Weights of a small transformer language model: tied embeddings.
Each number is 128 + 32 x the weight over its row's rms, rounded and kept within 0 to 255. Layers, rows and columns count from 0. The size above them is the row's rms in percent of the matrix's.

# layer 4 MLP down (transposed), 896x224, rms 0.109, rows 268-282, columns 0-111
size [119  99 116  96  93  78 109  99 109 109 118  87  98 108 105]
[[170 119 140 112 151 124 130  79 151 138 112 177 141 118 136 131 134 176 127 130 113 143 117 125 144 189 144 159  32 142 135 172 136 129 115 148 127 112 126  52  78 116 132  85 114 160 105 107 164 105  54 152 144 107 144  85  98 117 154 100 136 161 131 135 139 159 185  93 156 151 126  94 102 172  83 110 131 133 131 171  77 149 157 173 141 121 124 103 170 104 124 163 139 118 128 182 134 134 111 117  83 158 147 173 115 166 130 149  80 138 143 108]
 [106 172 130 155 188 137 115 178 160 158 133  48 102 130 116  72 166 105 113 131  94  37 150 112  86 144 144 143  88 111 118 120 162 196 157 119 100 117 155 174 141 114  96  66  82 137 136 156 140 104 127 138 113 118 143 123  32 173 147 173  96 135 114 138  97 141 196  77 100  86 127 134 114  93 139 113 178 145 148 123 140 130 123 138 141 103 132 128 101 143 120 107 164 101 129 152 119  32 147  86 128 136  94 141 140 148 175 140  81 107 100 170]
 [100 114 112  98  77 149 110  66 158 118 107  81 116 112 127 119 107 109 146  97 128 169  85 120 100 132  73 106  95 150 119 161 153 116 159 169 161 156  72 154  84  88  70 121 121 100 102 122  88 139 145 156 127 132 191 182 143  96 160 119  92 105 153 162 146 155  69  81 142  89 156 137 117  92  84 121 140 178  50  92 109 113 137 150 165 106  72 123 106 113 150 108 107 108 131 125 147 113 124  76 129  96 118 135 144 193 140 193 146 161 150 156]
 [106  41 109 155 174 158 117  75 161 138 102 168 169 121 122 135  36 162 151 157 142 142  83 186 201 104 133 109 175 116 157 173 113 149 193 105 117 156 177 110 108 135  96 142 121 121 110  78 106 128 121 130 157 116 128  94 134  88 111 146  98  50 129 129 148 183  96 115 119 136 199 147 133 105 102 137 147 106 159 106 196 198 147 138 150 167 182 161 154 132 108 104  86 128 104 105 155 169 144 135 168  93 167 187  61  88 131 123 149 149 132  89]
 [163 124 110 132 151 145 158 118 201 101 140 172 158 119 119  89  99 111  66 107 133 166 168 132 111 159  73 121 186 151 119 149  96 163 114  77 174 131 170 150 108  96 109 143 131 159 132 110  91 158  76 202 151 130 128 191  94 102 124 128 188 125  70 146 131  69 127 154 164 107 167 108 117 136  99 131  99 143 118 135 102 108 102 104  81  71 190 128 153  90 158 171 131  80 136 109 110 146 118 162 123  92 121  84 125  69  94 170 144 152 110 184]
 [132 166  89 109 118 101 156 128 147 165 200 129 126 200 128 136  94 129 130 157 105 121 107  90 152 130 141 155  71 158 109 139  99 139 154 131 136  87 120 165 125 102 178 109  71 161 138 117 154  82 125  96 111 123 161 124 112 126 188 105 140 150 134 169 177  97  90 173 119 104  85  94 175 161 141  89 170 109 155 113 161 106 222 175  92 161 112 113 142 109  85 103 110 169 153 167 139  67 111  90 207  89 149 178 127  60 136  96 126 181  97 112]
 [135 102 158 186 139 163 124 194  88 135 173  91 176 175 148 180 110 113  77 113  79 117 155 136 161 109 174 155 118 142 162 155 100 105 194  59 108 129 173 117  85  82  91  82 147 191 150 119 157 147 125  97  83 108 134 145  99 105 121 164 142 150  84 123 147 124  82 139 152  98 135  72 110 146 132 112 135 156  47 118 118 165  82 105 143  96 101 123  89 107  93 131 164 129 135 130 101 105 110  88  97 104 144 113 118 149 140 115  90 152  92 127]
 [161 120 118 132  91 160 127 158 126 143 122 141 121 122 109  74 149 123 107  92 168 136 155  73 128 143 126 123 127 155 123 177 156 151 115 121 130  96 132 137 153 139  72 177 161 153  76  86 102 114  95  84 149 126 111 158 176 182 148 115 140 174 143 100 111  83 156 144 108 195 148 105  95  92 149 130 100  76 141 159 177 154 230 139  99 137 139 161 121  87 129 154 116 151 186 143 140 117 162 130 118 167 186 146 121 115 111 127 172 114 142 166]
 [ 80 170 143 210 115 181 126  99  47  97 155 118 144  98  89 105 139 106 177 163 122 104 120 160 130 146  75 157  77 157  79 129 106 103 155 102 189 141 139  96 102 125 133 113 107 182 121 106 101 138 169 123 110  95 159 163 118 131 101 119 133 113 118 113 120 187 190 113 129 164  90 118  98  77 120  83  74 126 146  91  69 129 101  57 147 115 168 172 137 159 141  81 169 159 176 114 141 127 107 163  52 159 108 111 101 100 146 166 118 149 172 171]
 [ 89  94 166 198 122 144 149 149 131 135 100  97 113 170 134 117 139 148 144 113 117 104 147 164 131  97 137 131 111 127 141 143 122 132 147  80 147 118 132 155 154 159 156  79 141 134  93  84  80  92  35 147 165  84 115  71 131 106 146 119  98 166  87 143  80 183 164 187 144 149 153 117 100 185 112 149  56 132 127  97 146 118 164 149 113 164  54 148  89 169 139 200  93 124 184 103 143 143 176 117 109 173 129 149 114 138 164  90  90 150 164 133]
 [109 177  61 124 174 141 132  77 122 112  79 123  99 142 115 104 125 104 144  80 117 133 148 104 170 150 138 114 104 135 157 132 142  54 115  75 170 198 171  90 124 103 107 188  59 149 166 110 125 132 105 154 142 143 174  49 161 116  89 152 118  86 163 154 142 105 139 130  78 145 108 167 136 184  91 114 133 114 121 138  97 149  77 119 142 104  65 146  90 108  83 139 118 108  85 127 163 141 132 129 107 112 108 151 201 116 121 130 125 120 190  69]
 [139 105 177 102  52 161  59 125 106 145 118 139 147 117 159 132  61  93 136  64 120  91  98  87 147  79 132  89 189 121 105  91 145  93  81 124  92 122  92 172 192 130  88 116 151 124 179  62 149  99 128 120 142  92 118 133 122 120 103  95 137 116 100 100 135  88 131  72 117 134 211 164  96 130 110 119 151 131 141 118 123 136 157 155 176 115  72 148 111 128 108  97 146 132 130 111  78 106 138 115 183 149 200 112  44 135 155  77  95 152 131 111]
 [104  94 118 114 131 108 102 117 136 126 139 127 119 132  80 111 139 122 149 103  96 192 133 124 122 140 146 118 187 119 140 141  74 154 135 175 193 115  98 146 156 125 107  70 152 119 145 182 201 205  95 166 139 118 173 122 171  39 107 110 138 168 137 130 113 173  78 146 175 105  60 128  95 128 140 137 174 140 116 151 155 117 155 131 144 105  82 100 147 159 123 121 161 142 147 142  63 134 163 108  79 137 172 137 135 134 116 145 164 106 129 169]
 [136  70  74 131 145 156 129 146  36 101 150 117 141 120 186  64 119  89 116 119  87 177 118 108 117 104 136 130 121  77 148 123 116 133 146 138 172 123 106 139 155 155 129 186  90 154 121 131 139 117 179  82 124 147 143 106 117 142  83 139 196 143  92 126 117 102  94 131 143 121 161 134  77 102 140 157 117 144 194  92 131  83 138 108 110 144 112  73 134 134  62 150 155 193  92 135  93  42 149 129 102  96 101 175 115  92 138 130 154  66  97 117]
 [131 135 103  93 105 111 166 164 141 102 124 144  97 153 187 132 152 124 147  94 107 126 163 139 126 164  93 101 113  97 104 148 113 123 118 119 202 135  88 145 180  98  64 112 179 120 137 106 105 163 116 105 120 136 172 136 181 112  96  81 127 126  98 114  80 172 135 103  77  77  70 120 117 176 146 151 103 129  88 103 133 147 119 110 144 100 128 172 142  64 164 122 160 121 135 135 150 136 187 150  80 173 131 152 150 156 121 104  73 109  97  88]]
# layer 4 MLP up, 896x224, rms 0.118, rows 269-282, columns 0-111
size [ 94 110  93  97  92 103  94 106 101 107  89  95 104  94]
[[145 138 121 150 119 127 121  48 189 120 144 134 129 110  50  96 173 113 128  94  74 171  47 139  70 155 111 118 125 112 180 131  99 104 131 123 118 147 127 147 185  78  88  71 144 135 117 154 104 142 159  98  77 111 136 176 132 161 141 144  93  89 139  84 163 139 195 153 125  96 104 175 121 107 134 209 179 117 132 147 135 152 150 106 130 118  85 136  87 129 139 163 125 181 164 135 178 109  88 209 135 128  77  41 129 114  75 138 196  45 159 104]
 [ 90 155 107 125 101  95  83 143 158 130 106 159 118  91 110 118 150  77 148 188 177 107  52 158  85 131 101 142 153 116 136 192 141 181 107 153 123 200 136  40 133 101 135  83 164  97 152 118 112 158 138 100 140 118 189 140 152 150 129 170 100 157 124 147 150 149 152 159 143 108 139 132 164 129 159 165  93 134  98 149  78  88 132 157  98  90 130 117 139 134  83 141 110 175 186 131  87 150 102 192 168 108  61 119 162 100 177 123 114 149 135 165]
 [137 103 122 123 102 130 136 132 129 121 155 126 186 109  40 145 116 129 135 140  95 134 107 148 121 190 148 101 179 146 143 122 154 139 156 121 126 125 132  69  88 248 168 101  83 129 124 109 134 152  53  67 181 174 114 178 152 109 172 161 155  74  56  98 130 134 116 110 140 106 215 127 106 168 154 140  89 109 113 129 115 142  90 111  94 158 197 204 135  97 185 136  77 160 180 139 159 138 169 111 116 127 135 127 151 105 107 115  91 155  95  88]
 [117 131 150 206  62 126 137 175 171 136  79 122 185  72 153 167 185 112 146 233 141 159 107 143  95  96 147  60 116 103  65 158  82 128 107 129 143 108 126 161  82 156 135 113 133 115 116 108 167 151 136 153 161 122 137  92 149 143 118 131 151  92 100 115 120  65 163 129 115 122 139 165 187 141 132 152 141 163 156 157 123 135 139  64  96 151 151 125 120 100 115 113 133 152 142 141 126  99  98 139 109 121 160 103 166 109 182 128  80 177 130  88]
 [124 127 107 133 115  96  86 134 124 203 122 127 123  76 115 151 113 129 152 138 150  74 160 162 139 125 155 166 123 140 166 112 155  97 113 107  94 113 139 164  99 101 123  88 201 150  95 149 130 151 175 160  67 183 188 137  93 187 144 169 104 108 171 217 186 201  79 115 143 145 127  71  84 142 168 143 141 151 143 187 101  67 155  83 206 113  94  95 136 123 139 138 147 115 100 111 105 162 134  64 141 162 133 102 127 125  82 136 161 141 132 180]
 [129  98 121 119 141 115  88 166  99 165 134  78 144 169 132  98  74 149 164 146  75 125 131 176 127 116 134 147 112 103 114 158 119 149 125 140 128 150 174 154 141 123 150  93 167 105 189 158  96 118 132 131  91  83  83 116  72 117 141 138  92 189  81 159  58 126 174 135 109 150 153 111 149 141 152 105 106 154 165 151 127  74 154 116 128 131 142 125 145 138 141 178 146 139 125 162  99 118 150 105 130 131 105  87 150 163 109 126 136 162 147  79]
 [121 135 123 140 142 138  91 120 143 153 115 127 127  75 162 177 124 163  96 147 100 113 172  47 168 132 117 116 153 162 214 177 156 156 168  99 107 101 102 149  97 159 104  79  87 151 113 122 167 148  87 147 100 162 133 157 130  99 110  78 113 153 144 159 144 124 181 112  90 172 127 136 167 118 136 106 120 102 231 181 170 141 142  71 102 107 122 141 121  65 132  85 138 108 116 164 158 142 128  95 130 155 120 111 158  84  96 134 147 109 162 100]
 [157 167 102  99 111 144 175 139 116 146 124 145 174  73  77  97 121 155 153 111  89 150 172  82 138 114 154 126  89  99 138 141 165 112 120 142 120 141 128 149 147 141  87 148 110  94 140 161 150 140 125 110 110  89 167 164  91 193 128 182 168 164 147 105 164 105 111 167 168 193 114 148 114  59 122 151  98 131 105 127 109 145  94 134 132 125 158 119  72 101  85 181 195 173 139 135 146 101  93 170 122 104 176 133  66 138 139 116 130 105  81 150]
 [ 96 141  97 138 122 134  91 177  95 110 152 113  72 127 109 127 125  59 141 106 131 150  93 104 158 102 159 137  96  97 173 139 169  97 129 117 117  71  56 186  93 113 127 100 111 123 173 120  93  97 110 100 200 121 141 147  90 149 191  67  92 190 112 113 128 124  84 154 182 154 157 150  92 124 200  95 108 113 106 125 181 170 197 216  77 112 108 179 139  86  99 123 143 163 192  88  93  60 103 135 102  70 136 164  98 116 186  91 136 103  91 112]
 [157 106 177 156 132 138 153 125  73 110  46 129 143 153 108 129 117 174 144 112 173 106 129 188 151 103 126  70  87 166 122 124  83 111 150 131 136 142 140 156 166 107 138 104 103 146 101 178 160 179 174 139  99 117 165 112 117 138 112 156 136 178 187 104 134 128 133 103 140 160 145  98 138 111 169 127 183 154 169 146 174 174 132 131 120 158 126 137  79 164 113 160  28 104  68 115 148  65 113  96 121  96  14 164 174 139 104 111 114 158 141 162]
 [178 140 116  99 108  71 126 154 128  71 185 123 107 124 191 144 156 131 131 153 120 131  51 188 153 140 135 165  77 165 110 117  97 143 184 134 110 147 168 112  73 113 127 180 135 147 109 159 132 114 107 171 128  77  98 149 122  91 159 113 150 111 120 119 169 156 157 150 127 116 105 145 137 147  80 136 103 104 141 140 103 102 119 192 143 127 205  76 132 128 112 123 116 119  75 188  35 141  82 120 103 128 161 163 160  82 120 171 126 127  65 133]
 [162 140  68 174 138  79 110  83 198 148 183  99 187 134  57 117 119  91 100 118 153 125 161  82 154  89 171  86 101  85 142  91 157 148 155 176 161 116 148 114 117 111 129 157 120  93 112  83 111 131 119 130  91 100 129  93  94 156 147 130  96 101 140 141 123 141 141 149 152 140 119  98 122  95 143 152 113 138 125 100  95 183 148 129 125 183  47 162 112  99 119 104 106 130 114 129 106  83 158 111 139 145 142 155 151 181 134  94 188 183 117 124]
 [117 159 181 155 120  94 131 145 119  28 150 106 148 180 123 132 166 122 101 108 127 141  86 118 108  93  98 146 138 104 143 120 148 139 138  61 143 152 160 142 155  61  45 125 109 164 142 172 141 169 126 119  60  98 149 135 154  83  89 109  88  93 114 152  70 127 134 132 137 125  65 146 149 136 211 122 197  96 134 116 113 185  73 122 105 112  75 150 152 152 165  58  76 121 102 129 114 113 213 115 136  77  57 157  90 116 120 182 163 180 168  91]
 [142 102  99  92 131 104 176  98 170 121 105 125 127 135  38  83 104 145 118 175 127 126 178 183 120  76 185 173 116 117 109  50 148 149 182 155 138 145 138 115 109 133 105  99 128  98 195 147  98 154 167  62 141 139 139 123 102 120  94 119  76 141 114 144 109 142 157  91 150 111 129 214 116 152 104 147 134 120 156  89 172 107 144 196 157 152 209 134 105 155 178 126 121 150 112 125 124 107  58 114 108 120 133 146 141 132  94 178 127 145 179  57]]